{"head_dim": 32, "qk_norm": true, "init": "uniform", "decay_fraction": 1.0}
Each number is 200 + 20 x the weight over its row's rms, rounded and kept within 0 to 999. Layers, rows and columns count from 0. The size before them is the row's rms in percent of the matrix's.

# layer 5 MLP up, 1024x256, rms 0.157, rows 548-560, columns 128-255
097,239,186,212,220,193,194,201,182,203,186,180,162,189,218,226,180,189,212,219,191,185,199,197,211,209,230,233,202,182,200,165,209,186,200,176,191,160,238,237,202,203,208,177,137,176,213,207,199,199,214,186,199,205,200,210,211,195,178,147,193,211,202,220,214,229,187,196,205,179,192,230,201,204,187,191,198,167,186,215,197,164,170,198,180,212,191,184,180,186,181,170,182,203,184,149,210,202,216,184,202,231,175,189,182,195,222,222,246,211,174,193,180,213,190,223,186,234,208,202,163,182,170,153,191,162,230,172,182
108,177,175,199,172,228,213,167,214,195,197,196,226,199,215,195,221,231,211,195,199,210,212,206,197,164,206,236,187,205,198,165,214,206,220,208,183,189,212,247,224,214,216,216,224,209,176,227,175,207,174,187,199,205,227,223,210,204,203,228,208,233,186,208,230,234,208,213,184,214,214,194,206,228,209,196,176,192,151,225,176,205,178,214,210,175,186,203,165,180,208,211,215,196,225,178,187,174,174,251,193,190,212,175,196,186,188,211,205,198,211,198,208,246,174,194,206,200,190,202,230,204,243,207,213,198,184,200,192
096,203,196,177,165,186,234,165,182,224,220,183,224,198,206,184,201,166,155,208,220,224,195,203,225,188,224,215,227,205,223,200,162,200,191,196,176,205,194,155,210,169,188,191,217,187,199,226,194,195,201,193,212,185,198,203,203,171,171,192,187,161,142,217,182,208,222,201,196,155,243,203,202,163,231,257,189,231,226,250,204,215,183,226,192,196,189,203,164,181,209,204,177,177,194,208,194,205,191,163,222,190,191,193,171,194,190,209,222,176,224,197,181,186,154,221,221,198,189,208,216,242,204,233,218,167,221,223,197
109,210,187,216,187,229,180,238,206,189,215,195,185,247,164,211,174,209,210,207,195,200,219,189,212,215,234,205,210,212,234,190,184,228,199,190,206,203,178,235,198,224,188,235,169,168,192,240,212,249,213,200,189,205,206,221,211,190,202,205,217,208,185,211,184,210,186,215,194,222,249,203,235,204,212,241,204,189,238,200,203,230,239,170,193,215,200,196,207,226,189,183,212,205,202,196,174,211,207,178,200,187,187,199,165,198,206,199,172,191,189,213,202,185,234,184,182,206,220,182,227,175,220,236,223,192,198,183,195
102,155,211,210,216,231,194,187,198,175,189,206,211,175,179,200,206,162,163,197,192,194,232,178,217,203,190,186,207,193,183,261,192,201,218,170,193,202,200,224,191,195,198,197,210,250,201,198,204,258,173,200,169,193,204,204,229,148,170,215,200,199,199,209,199,217,209,189,168,204,212,209,213,204,196,207,198,193,203,183,185,202,184,201,205,153,197,242,179,227,179,160,181,217,165,179,197,201,212,210,195,211,180,220,208,147,203,197,177,167,176,177,212,181,181,202,203,196,231,206,209,233,190,192,197,206,174,172,178
106,210,162,186,217,175,205,177,194,232,203,210,181,224,144,204,209,201,187,147,209,165,194,227,234,182,164,222,253,228,189,184,190,181,243,214,172,208,190,185,225,215,169,238,183,220,225,209,192,236,186,164,200,216,207,204,179,196,188,187,207,210,175,235,189,210,199,219,231,173,182,179,216,207,204,226,210,190,180,196,192,182,191,174,213,206,184,202,205,228,208,164,206,197,200,227,179,200,222,168,191,219,182,206,209,225,214,182,200,183,181,201,205,204,254,231,161,187,191,229,209,171,193,231,172,196,165,192,219
091,189,226,209,184,205,186,227,208,175,232,186,247,216,186,185,199,242,191,186,182,214,165,217,159,209,182,192,218,176,234,181,215,187,207,195,212,182,219,232,198,215,226,201,219,197,206,219,212,202,229,190,172,160,205,211,159,185,181,228,210,208,195,224,211,201,200,193,197,175,190,190,217,206,211,206,219,222,178,200,220,198,217,237,203,170,194,208,186,165,198,186,194,173,183,186,159,191,236,204,195,205,211,187,183,184,196,169,208,195,194,196,186,211,263,197,187,164,202,186,189,202,242,224,203,211,230,228,196
102,245,218,200,204,211,174,194,226,218,182,189,228,213,189,199,179,195,236,225,219,191,202,208,213,190,201,160,192,177,191,230,190,231,199,223,190,205,181,208,216,223,224,225,188,224,191,181,214,197,218,195,206,181,217,183,205,208,198,180,211,264,218,202,153,200,209,177,191,194,233,214,184,191,201,205,217,206,145,229,190,173,189,229,228,214,168,236,219,209,202,184,191,182,183,217,214,233,161,196,213,215,207,205,190,245,234,213,213,172,199,167,187,220,180,209,184,234,181,217,225,225,190,211,189,155,165,187,220
103,186,198,170,191,232,175,186,206,182,176,166,195,247,211,192,223,196,206,238,187,192,204,189,186,196,169,184,222,172,219,202,226,221,222,165,189,223,212,196,188,220,192,213,176,210,198,176,224,196,241,205,237,195,214,139,222,219,207,195,172,176,177,190,178,211,236,224,180,207,194,189,220,211,161,201,231,213,199,182,202,212,206,155,178,198,189,211,162,203,187,211,186,179,194,225,208,210,185,215,216,201,186,209,209,196,185,208,198,201,216,208,207,178,220,218,217,189,247,205,214,223,194,217,189,186,257,188,188
102,184,187,177,194,236,190,203,190,239,251,201,183,225,204,213,195,204,208,198,230,154,205,180,182,205,193,184,189,194,177,189,186,194,186,199,216,172,204,167,203,198,229,201,216,226,192,205,207,217,182,202,197,234,227,212,222,206,197,180,190,195,194,230,205,199,213,226,177,215,195,223,205,211,205,172,185,176,172,183,223,183,184,207,190,243,223,184,227,193,200,205,213,209,204,211,176,194,193,206,186,217,203,196,202,177,186,192,227,190,217,233,216,218,201,202,144,211,239,235,212,238,212,193,207,177,214,197,158
098,180,204,170,213,152,201,212,193,218,157,210,191,200,225,178,204,210,189,213,205,206,213,217,185,184,228,204,206,208,220,186,166,165,236,179,205,199,215,209,194,223,218,214,202,244,170,219,196,191,217,183,199,208,253,212,185,193,213,168,220,197,182,232,207,220,195,225,228,223,183,202,191,219,167,234,198,198,202,204,269,220,203,180,203,221,181,191,244,201,226,196,192,173,198,207,181,218,218,222,220,201,215,228,180,182,190,196,217,207,217,205,200,206,172,185,183,179,211,219,221,238,171,207,197,159,209,190,196
103,203,200,178,224,187,201,173,197,197,205,175,184,205,206,188,198,197,216,197,218,221,158,164,214,209,210,205,164,187,229,153,140,205,188,155,225,210,215,189,190,215,201,227,167,185,231,186,175,161,180,247,165,184,229,186,201,201,203,195,225,210,195,193,200,213,205,197,187,212,227,214,213,197,181,200,231,190,193,220,169,179,206,197,236,178,189,203,172,223,203,224,188,194,177,189,180,201,188,227,179,210,178,222,210,187,178,157,255,194,192,207,182,204,206,217,222,187,207,198,203,191,168,209,208,215,202,210,192
100,238,195,185,239,201,243,220,196,175,223,202,188,190,220,163,205,189,202,236,203,198,210,177,196,192,202,215,208,214,179,198,215,196,204,200,182,206,215,162,199,235,204,165,273,222,211,228,164,180,191,224,219,180,210,190,212,199,197,174,199,192,201,207,233,233,183,178,254,213,166,195,198,216,205,215,216,202,179,184,218,211,216,209,196,173,166,214,195,194,189,186,182,199,212,171,196,195,232,191,196,208,196,186,204,215,220,197,189,186,212,189,185,221,216,173,217,205,198,229,216,204,207,231,214,216,194,189,182
# layer 5 MLP down (transposed), 1024x256, rms 0.134, rows 548-560, columns 128-255
095,221,199,222,188,181,222,198,205,181,198,249,171,205,204,215,224,204,211,232,188,203,185,178,197,206,201,197,196,219,175,185,196,194,167,176,206,174,193,213,190,233,159,219,233,166,215,213,175,212,243,237,173,200,176,226,214,213,234,206,219,203,201,188,127,201,190,183,229,212,187,215,216,188,180,227,191,186,183,174,214,213,177,218,195,179,216,214,207,207,217,179,194,217,211,169,194,200,223,192,223,202,192,184,238,226,200,206,170,180,181,180,183,163,237,201,205,208,215,237,210,179,217,207,177,178,214,165,209
111,185,175,189,200,207,185,212,203,210,196,213,192,219,227,212,216,217,207,233,209,246,197,204,207,162,230,198,207,211,211,208,220,202,204,212,229,211,158,205,220,173,171,223,194,198,193,190,196,208,213,207,216,184,197,205,186,203,180,226,186,190,183,213,224,186,208,259,242,205,175,219,181,175,209,184,212,206,190,219,154,214,184,153,215,213,204,190,225,207,179,238,189,152,182,231,213,168,201,182,192,214,208,164,197,202,194,227,204,211,200,184,215,243,207,216,204,205,250,185,201,187,222,189,187,212,226,214,218
097,223,195,202,213,174,196,248,185,197,186,218,212,193,202,188,241,216,210,215,183,167,191,183,173,176,236,210,219,185,189,225,209,193,194,192,241,180,213,221,198,184,202,169,232,178,197,234,199,203,194,195,209,184,224,206,192,222,222,212,239,212,226,193,213,192,181,215,207,215,207,186,217,211,236,180,183,182,189,213,170,180,187,182,170,170,208,174,228,192,197,197,219,228,179,210,229,211,221,193,229,227,218,231,172,187,201,171,203,161,213,204,236,213,176,181,171,211,221,189,192,178,202,192,194,221,217,188,196
107,185,156,228,218,216,185,213,185,194,222,205,185,207,223,222,212,210,211,205,224,193,180,180,195,219,221,200,202,207,180,185,164,199,227,200,165,220,217,208,205,202,209,239,179,199,187,163,212,206,217,185,187,214,169,213,199,203,197,179,198,195,206,182,187,176,194,220,237,197,227,188,227,201,184,208,171,223,222,206,229,189,222,203,178,199,204,221,185,192,185,216,225,203,198,227,209,187,202,166,202,210,166,222,188,222,214,210,234,180,192,203,198,175,201,168,180,217,189,185,166,196,180,269,191,211,195,187,187
112,209,173,203,189,185,220,184,214,195,204,207,186,199,210,240,252,208,197,166,209,226,186,203,203,202,213,214,202,198,206,169,217,202,163,242,197,178,204,214,172,184,198,195,171,195,216,181,227,214,187,199,197,193,180,201,215,165,200,193,214,212,237,163,158,190,234,167,170,243,187,211,199,273,206,184,211,224,227,206,221,247,195,185,204,158,173,194,185,190,210,170,166,181,197,227,207,220,180,182,226,182,189,260,209,200,212,206,206,185,215,179,196,186,219,212,204,189,189,221,197,242,198,218,201,200,202,224,207
105,207,171,191,214,181,203,202,170,205,189,192,205,204,211,194,212,233,168,219,209,210,203,208,214,178,182,188,163,209,222,230,185,214,236,195,177,225,173,209,193,188,206,184,243,208,210,175,149,215,225,178,209,222,236,239,194,182,215,225,209,212,217,191,182,207,234,192,197,229,181,233,165,216,221,200,232,195,198,167,223,205,219,224,201,203,193,188,197,206,213,211,182,198,189,184,212,182,178,210,223,200,218,188,203,184,205,214,192,179,177,219,185,192,150,196,177,195,190,216,213,218,197,218,196,178,237,222,192
099,200,216,216,192,185,223,198,201,187,185,177,190,190,202,189,160,162,193,215,232,193,157,182,213,187,199,205,206,195,200,183,198,193,196,197,161,229,194,225,210,197,223,180,168,209,191,201,196,198,206,189,177,204,187,174,200,170,213,225,195,181,180,164,195,213,209,196,241,197,214,201,216,213,220,207,219,212,192,196,167,216,224,226,201,183,188,218,175,204,182,205,215,204,200,208,192,188,173,234,198,203,187,213,210,179,174,235,204,199,209,190,224,221,255,211,190,185,199,208,203,202,217,238,217,192,172,219,220
106,223,203,204,202,218,212,191,204,215,200,173,209,174,185,180,222,247,193,203,204,213,204,247,181,189,207,224,215,192,188,245,180,194,190,222,207,180,200,187,218,189,237,196,181,180,187,181,202,227,207,183,171,193,200,220,228,236,220,153,186,239,216,214,199,223,216,215,199,219,188,208,192,226,198,196,189,183,196,176,205,203,206,242,241,233,190,230,210,199,214,168,209,211,207,206,214,197,207,188,196,199,210,200,167,201,223,188,225,188,199,164,198,213,220,214,226,207,181,194,197,199,203,212,202,235,193,191,200
108,233,203,168,231,200,226,184,234,232,175,196,232,201,192,233,182,225,192,179,185,210,164,206,203,184,213,186,200,175,205,204,224,239,210,186,179,160,202,193,214,210,147,218,186,201,177,182,164,190,183,181,214,194,228,183,152,232,210,201,184,201,166,166,151,198,197,228,151,219,185,184,208,221,185,206,215,200,203,184,218,168,219,209,207,241,186,198,186,223,204,185,218,192,234,162,210,219,216,198,221,220,225,204,186,203,186,213,195,201,193,206,200,194,204,180,200,187,239,197,210,194,208,205,209,189,219,185,200
103,191,196,175,208,191,230,209,189,213,210,155,224,207,197,216,196,182,199,246,187,185,181,187,202,216,204,208,189,208,204,181,172,207,187,179,174,193,195,194,222,170,203,215,217,210,158,232,183,215,158,192,180,210,187,218,186,211,191,185,200,146,228,189,188,193,209,203,140,216,228,169,209,217,229,161,213,205,176,217,170,228,186,207,186,207,236,191,215,207,223,181,236,202,230,204,215,176,206,202,195,209,195,175,183,179,222,192,209,236,235,182,214,182,224,184,162,198,235,200,197,208,204,205,195,207,210,238,205
098,205,203,186,173,173,186,171,202,188,199,206,192,184,195,236,219,180,183,178,202,196,224,202,187,221,216,186,204,195,194,184,177,230,225,213,193,221,197,186,170,194,166,229,230,195,169,179,219,230,226,212,199,194,179,199,206,193,209,217,184,186,217,231,219,216,202,186,185,193,214,192,159,195,212,168,218,204,180,180,189,204,206,183,223,235,220,227,195,192,169,214,191,200,173,157,162,188,225,179,200,176,190,224,192,191,197,200,198,195,191,172,204,191,219,171,209,206,212,189,194,203,177,217,225,221,196,206,213
103,156,208,196,200,249,202,186,233,230,218,195,211,181,191,179,171,160,192,163,217,220,216,164,184,215,208,190,182,180,209,194,198,209,200,221,204,208,196,222,249,188,173,218,202,209,210,209,208,184,169,177,195,213,188,164,136,214,212,230,170,182,236,176,221,213,222,202,197,205,203,217,195,183,196,177,216,198,205,222,231,201,198,187,226,228,186,199,198,206,210,210,188,197,171,200,174,234,232,211,209,171,206,214,180,193,167,181,215,246,201,248,182,208,185,181,208,207,209,185,181,216,189,224,193,205,191,256,173
094,156,178,204,235,208,207,223,191,198,205,195,196,205,191,241,214,225,216,208,182,192,190,217,161,211,222,189,186,207,262,218,191,185,176,197,220,204,187,198,197,182,176,223,182,176,226,200,200,205,222,223,201,203,192,212,195,185,221,229,202,183,188,219,177,188,217,203,192,195,179,205,208,198,185,206,191,233,251,209,200,174,222,207,200,238,215,182,220,212,206,202,234,206,234,184,190,179,217,233,218,202,203,185,216,185,216,197,167,213,214,236,198,178,190,222,211,210,201,208,218,219,202,198,193,197,181,196,199